python train.py --n_layer=10 --d_model=224 --n_head=7 --n_kv_head=7 --head_dim=32 --d_mlp=896 --vocab_size=2048 --activation="tanh_gelu" --norm="layernorm" --norm_place="pre" --norm_eps=1e-06 --positions="learned" --qk_norm=false --attn_scale=0.177 --bias="all" --tie_embeddings=true --parallel_block=false --init="trunc" --init_std_qkv=0.0415 --init_std_o=0.00928 --init_std_up=0.0415 --init_std_down=0.00928 --optimizer="soap_variant" --lr=0.00688 --beta1=0.95 --beta2=0.99 --weight_decay=0.036 --lr_head=0.0124 --grad_clip=0.5 --warmup_steps=200 --schedule="wsd" --decay_fraction=0.873 --decay_shape="linear" --final_lr_fraction=0.05 --batch_tokens=[65536, 131072, 196608] --seq_len=256 --doc_mask=true --train_tokens=487200000 --steps=4066 --dataset="wikipedia_en"
Each number is 128 + 24 x the weight over its row's rms, rounded and kept within 0 to 255. Layers, rows and columns count from 0. Numbers have three digits each. The size before them is the row's rms in percent of the matrix's.

# down: layer 2 MLP down (transposed), 896x224, rms 0.228, rows 491-505, columns 0-223
# up: layer 2 MLP up, 896x224, rms 0.245, rows 492-505, columns 0-223
down491 097:165126094094109099117137083134124117121145143162159155124133124172098085126142141152116103168084111125085119101149109145160110121114131181147120147161154140162098135144127141127119146164106128095145117129097166155090107131149142107128133086059135076122152134114125125145141130140148127155111108166102142138118141121164119142139109120112111116140148118147149173144131090128117094099092082125117126166136133130158138077104120098132110136121133129154134113126136138125128118092115106150099153145137122136149102142131130115089135099087137157145165177149162106144141123127078130113068098164124099088168064125157154097070130097167142176125115113116137117143112128145118125097128
up492 093:123074108157098072137092129152138149138114135120136129150142118071110132128140134131133109131121092147112098113088097126138138132107138160106129149145130132116109121118129148123138130114168094084124113133134145124146105162111098132092187163101122191114131129153131124135123133099151120087123165113167110118096114117155116150155094130105122175168144129110134130086145092139148130129107142103148189109156127127095133153136118113131163112136171145149129113148156125056118140158103084119189092088121111104136134143103146111128093087131126127130092140142155136155142116115157130116168144080121137159134142105124178144155098143146143123103109177181109133123133165082111114151105
down492 090:147135165119143166132115148122099151119113116164139184144129140159128109098078133078135145126122130095123148163120128120108133151164134119130171121115137145142121127156090152121141118127145157112115134088115146155142158104158133173116126096143154148116116112137106124129134116141093161157097143139122116105100130108123179174119122120179141139119088106158075113172073170130115132126163144125112162123117126133125140115102144120116114088185116136119191144131169160123154131113165149145157138111105122102138142149193155067128142127146125113097081124106121125104115163091204151110115170131143145131104153144118134124155127142148114141117083081122137149138133114117126104096114
up493 118:147125101133141115101138108120149139140141151149137133089111124123130140092173144107135117118142115153116141131154122173103145104141132092144109120120092117164147123134083099169109078123115094143133153149112149119121114135169111128150158166102130109073195126144102122120142136100162114148169091149142109163130130162127099127117133160062129109092169121162141090166097104092093110105090145142113127136157177075158172089115115165134138149142172084147156107133119102102162098129090111131145108124121127168152113129133109146142108125120098141129148134143116115170127125092128112120081133147101160116157141117105178073126112171098131109138142159128146115131142124130123105137124
down493 101:112093174167108130139139147162121120125141151127146093138119134124101125136106157157114127172157145118094097113128125137082140112129111088110163127105137104133110101091142138105171146116165127148152091110099132077141128127104145132130142132077135174180111127131137114120094107104114103127106142108195094129178092118136155118144151130102153099154129122122093103109133114135125169064118129097142131129150111165138098115127130118142128104071112125135109141132132133128157137144136149172105100117153100095094155158109123116113181136114114140102093083126157137175114124107142113076134137158134104148145141099130100138126131130138134107104167162079143125190112103106146164150087
up494 095:153116116125113160141117189143190146157163133111147095148125137085149093130091109098154158140140144139123150173095144108122178149118172128129095139140127161103087135151104085132130102088116135091142144117154153149135116104120167130126126094136160130116089135135104137121166103133108106115139148154122140134135137082127120106119147120204105111094115141134141143116162102139113123161111126135139142139146102122112111103129117140122141112136101160118141098134154140145123117126129113081106121179118119143167147164137179105150137104170107152107158151103114145091094132098116121155132117157088120142107105154122102136091087099134143224140170141103133133134149136109108161131116
down494 101:153146099131145111135096131132110125151164167134076108146112143092131123134113126134128137101091148168152140118087107086090147126145138102133098145136115172122109124131141116134151104150119142132141141140136145117120124120146140180112121142083126087121113133144114155141144145109147120130121104113079118122174125124136112106147101087130108131145103125174148162125102154122158153154123149098138153150108125137142148144128114141115045093125159123162145074094143107143140131167085134132118114111114159113135099090129147104108176081116145106151156154081182155131138109122166121132079110163098100100159131160154136134108131127110118124166157130084137062158132115124135150196138
up495 096:144071119129092166111120123115125120106105157156080148124103150170100121124114141108157081118120101135117117108138140155129117104131118115140147104174134102120104098106104143136113129118133142116125134120114160087137144120170129130152163150117108118116105207116133130114081120116157131116142139123092066112162165122058125115118086122121103140131107108123110138114140160141119137127087174158163147146093126138137130087174126171131149155125098150128133102120090105112136084133129136107148137114119117129190118107107175119150137118155149155136169180118116151112101143129106138149117155087148137123097144125098126166146097113143110095147140154111124174145110153086168126087104
down495 094:129183124137126139121150113126085130135131141166150126105122157113077153116155138112100156119124139142168133115129092159122150159128124140148166147145132131159160107136117136158132155124150134111142156123130125155091114104115137116104119100112106149127076153137108118170122144122142208106106157110100150136105114117081120127102175138144118148116140110159138101156173180105092146149105132166140112097104108080150103079129108148078135106105131126143127151122080104121142168112134100139144116105098111108121113120154147082116107102119117135129073110096106109115137148124131095147113143089138121093117121080100109068158079172130081102122127150115176127143100128127131129108115
up496 098:131122095123116144177119120119144124122154108085103112134122109135114126121147153099101105154163138124101131157111131146133116139139164089168153104112105183143105131108130137146127092182112109134119129160120130127108091142129144095128127107169123151162137131129087134196130169137125097160166149115126149115167189130067138146156096150075153171138112108099098118146144160107112185076103119114137111152104153070145135116132132144128161142131084158144148109098135141113076159149154139142136120157147123108130137105122143140137104157113139129134108152146083109136139130075133123117112135101155147139116127147109147083146137108130089068150142147104109141151126117114123134178121
down496 098:138148166130097127126146128120115093160140138159163142134143145116151132134120127130165127110125101133138157134087143076136109121136155178090132136143146154133119138152135133108142141055121136114139107139180110127172138109141150154103074123121138123129186091104159122137152124096139125108147154159122154168114110145129097094107114102117101103134082115164131094153122114154123103151124178118108149124147113115143138192145140122153132084111131099114131127145150088101144129115075120204088107125122137118121090085133162122144157106174124116139163094126138095138099118160133141115145135083121127096111156137112132147129163104158125143099159097135144178134139171143111114086135
up497 107:127154113105163119136145148109107118139144114125120089146130107126139126126170123138159100150106140119107082100125132127145094143138067118140114145085137138149174159138142119132113137165127154108111169117118149169158111136132098115163099132124102171077130112103152127119076106098137137145096155083090131112174170123136075125135095094135156139101141172114125089089127133153149121139128113121152087154119133112127121136126111116136125124128127126149213095133113103148121122109158129145160156163129162179121101112088173115134120140105164090112117098168100090170138098124126142116162125116106112151127137140104129116111146100162136109144120139159142166114085165108119178143106
down497 101:146126111140138130132112153131138150101121099093119121167114127110110140117094095151124109185169131140147132096164134151103127126096070092127166137142078113135128127120136138143135114124071151129147140084139133128159148135119145101108123138158115112142104151127104123115128151137141138119160130163138147128100114134127159125132123121159120141158121114134167130140137145100137062125095101159123123121100135116103124138140087082124084121135107129133058146163098111124144084136150169140140056126148079134151142172114150158112191111129121148155161109123098158119135155082116143065121121154125144154141141151125110174115106104121107089096085119108106090085155133162114130150134
up498 105:137100135158174121139094151111113101121092108114151109133122143136162105158149105174131169070121120107133162129086156090119131141134082102108152107136115117119122140134112127175120133120137147090134086145136146126101152142101151142145124120102113152148132077112159121107110129147134106154153106145133097094140129115115115120113140120151122181162140099118142066091154140125089135088132144146150106080067136118125180116120140120090119110110178083116139106127170144152153155113135111127179121103089158131155116195093155120113112129127124109134182113119124120175107159133092138131139156132137131125173123148140118170145116131132157131099123162086127140147135123157134094153118
down498 102:122111128129123180133084127136127116114131113087160155110144139098106137126151109083103090152152083147111141147166147107146118124146129134104115115146105176117135117122134135149138129100086120122178110132101115131120162140118128104157130129099142190138130131112174148123140158093112184151196097131077111168114110131139138168086112165126166128117131137085147134116155148127110137077125127067087135078150110129126116110132119128129086116093130084117120141152170137092112100116144127111125104140178121103131130150137142143104094120120116140110104133124147118139086101111131095172092116163128140133100143107109139141127128139135128096119111094085150067148131125109150174154102
up499 100:152113141135108108117105145160159155118129121086119162091185127117157138113113088110163130131097145151110087120147112141103132120087092119117121121131167112092124114126128154112164097146116141133112103131153153076144117128089172107148094136125143120132120120110124112136117095109114171121140122127101097107126090160134089113173150103139105077152166149088152120140161100149101094127133105159132142130108132125098135123160125141145118115166132126167154127116117127096116113155118119152167095109105091142092124125136105161106125141130132094112116160101135139119107113089153124150148111103131104112123116105096144115124165087082122108146163113155164174186175110209111153150099
down499 108:142113090131116135171135102108148131111132152129126138104165107122145078102122114111117127140105156130132098161143103090111146122153131113121176102169150090108187133124125160162145062137145128150160105117153130118134143120130123129143113178103085123142098125104128137118145123122092095148158138138132142145138101113162131156111137158120120161125126151123145126147123094112110120093127132140138152182127133142126128157136156117113144156041155119136084169130129177131145141159102118129109107140103115099160141128105131159060106129126111146125147130128119167107108089138154141105121126108142134142150150106119122172080149111164107125186122102181113135147063095126114077106132
up500 107:121154159140097119114164129142137120136125135161074143152130139144118118104151157102125170126138102109151110100144126162084124116188118145119145157131161120155119155153158120127138137176133116112085107104145119131139156128107081143149176123118146109129110143106111162154086138130154139121106082132118078148094116147139128144129139062135109126155088129116066157152150122098064082143139125115153117132117113110141150113141124119108127177156146131154161142145099110135093115111153146157133141132168071141151124122100108122095150116152135150170110112137122098122163107111085098132123157101167126114107124179123094144098157112057122166108144136115104117147138127128101113126137
down500 103:139088070104165112115151109145098148127094146128150111136142178126170136130116114111149114128135136146147121145100107135114154118154104143145160141137163141094129125104145135138142114126121143172115105107138150121177164082162187142113096146120162118136121130120125133133117122136104100113137111156107140160129144167134143106116110139091123174113145141152115129178088086125145124121138175121183099179139140131090073158163089153101141165102148149128136095146144105150140118128111174172136103133120130119108126105128088123168130144152136099127086111119091120127088148159150123137147161142107119204136124149141122112127112129146175174154105162139140096142141153121141138090099
up501 090:172127098112137113139122145148099135114132113135098107123135148114115132177113158113133101141161154134089100172134100107121075110122148130130118110126090125095122122129117164197120106125148095149115103139117154113114126131163080175143137157146149161072089122152100081088113149154131115173078138115116132117143171087119096139139109112115137158137147111111127116128097157136114102136130174100161098192115148145137085124098153118130140117155114167125114141114154118097123124132134103139173107098143166117084125087121122109133188138113129125129115148159122157115122158093188154157116128092127135140103120135104142115130088144141163096126115145109110108118146169131134129126177
down501 087:143090124137096141138116108119102136152138102114160118147100124117083111126157085128159141134145110122143142147114134181100133168138127121114098142131161125108150124143155148115159104139152139143168129134122110143106112115121097122141119115139175157177133132080117083167165140077135150109110139099140105160137130143088114150134141139140147111147122106119131123155172114078139152130134114124113129105126118197132096103099139153147154112119102136119139137171128108084124123111145118152127138171181115116119134160192137100109105127171104163152091172095165190159112115095138149108133118150111137132116143160153117160165097164130105089137090095109158173170134120108113111127132
up502 106:112099095136114130139157151140154125099103114180092138086121119126130144126174172160121111121088150131122127113112133086099156161115098126124197080135105111128109118140168144141183131091114089099113132124103109128141140102117090116139123127134145126110095116120173104125163159127129102112161137123114081139160149177133136127094133134142156133101122106130112122122131161163096161133156183171129097102164099105108099086130165135116135103116148143086134122086115137085116116133094139143146117166088164164089111125154138153079126129111131136155126136089144141135148105166116137126121117119147105157104146112144124165079158114142171091116126131164111137091106149117126132107141
down502 102:133090125136172130112143120125109113119119129163118116108132161122148106127150174113122176139085134157092113130130120097136108136152140135147153145147095146162145151187118166156079163123112131121105151151154125154151157129156069169127139149135131143156149119112134154113135146107126142109122130090115171159189136090121140171084117095112145136092124169108149113105130145121127121105120153146106148125079116118153125135145154108113136156132115108135144110112140159124124111122147104116088140121115129107119111130144104118101099104185157059150114144134149185140068127140139099140091190122100090138123121111140126110122135121139128080085086165177147092140142138122122131100120
up503 092:147141104129156183157116123137162078122154121106135123162160141121102108121153107162143102127077130086094134125108103171144113147093143072106092112083137171121082110108115126113103101129162137155103133198127093126176141121158142159119114099135114140139123153143139161111146136129172117093103099166163076135125156118126168148148110148119145127122165114139109114099118106140159154125127123108188152163129138109104157152160140152129150112166130096097139137101135076121126094148127151104146182126149125080163108117127135156139118125110123115130141150182127120129119122114140141095151142157141133095146125082132118162104138123118116104117080123090140136140139126147144119099123
down503 099:134100112160104137112109127092125110122153131142156170106138121128113111131142127069145143070156127170091127180182132122159162135155107146087149136136144132127130113108101116152126125138139113116162145129097143129149169136144125130096133139077148140098129119139116171146116120104134156172118144110099119178074149177090140152087149148145134091110153134084102173099125106144153153116154131138134122104108135171084160137107120144124159162097095155112134136115165142099096140145144101158064126109142128120156140105125122143172107096096151163123148165124125157106135167090110101114173119114146093151115104119152133141119087114140136136101158115120131120116143153091119145155139
up504 093:161131131124181100149146131084178125178144119122155108138126143088130115079089109158151144139085138098154128138108160140148156124133150107137156131126159135157124135115131156127126165157190148108145123132118107087145113169119142175130115137142136108167127140152094156136135119131145144141135140109127112107121151126109119120144094178110149089122115122084098134120193090146118110122094112092097123173124149141162093097178131111163128104135120104118102153104132125068142089111128145141119112105140140126144166159117146136104086078103127122098102067133143141143101130118135085104093138161111145118155134131128135122187132155167087105130136136131103115118097104125120128154141
down504 087:121110131121093154100083149136156112100127131169131155133142102074117141149153131079105130127156123154110094131158109164115111145134127137172140105136116157129153113118132126119111150119140136110139187113154166167149151135112147117121132129152105168136196138130166141123103112142128133099119128122119153141128166094130175149106097105112102177154145142135132110131101112140150142133128156094135158119135078139176144164110128124108124184080147122080132114139114157094106089153106121160122121171105146103120163084127144119160118107099073148093102124137130132138117139146145107169172135138145131135099047157148114125132155074106141122114137099124146120138102141130090128139156
up505 112:115135083130107096091088130110171151164143146131117079137088110162140140113139103205106138108145079132122129113125124126143127145142186074076123154079131084109133130162113119148135137141100108132148120129170143154151108148162149143136109103132138173146133115132152127156151083132122099127103106125139131111140093110142122107128098148145087061131134125128150107112127136144143085128109145121143171167101109150152141142191111133121145155152097106134116090147093104160134144148126142093087109154160117118137091111127081158131136119108149131114168141198136171095115124118117129137142154138122149144156144109144145112147149084136112116133143127126161121142151130125158140127103
down505 108:125142131104093096133089083125124107123162140136172137078122162087144144112139159179127180136156115140104139109078126146110144092167137136096141109155121132137162117143145142128135113151145171105137125142117129078162111135123110142156103126141133153122087145170129098152119120168105107099130126130136182093142163123131123093140154127145121132151118133114139174092105119120102146118135084077101088154120162121121100149146144155121124105167144111141124102140129087097147124098075099122158144077140148144121127117094158184089144120149139103078137086087136122150118147156124172158120117147150110131145123116156108146109145085133089123096128133106158161125103130143118127093125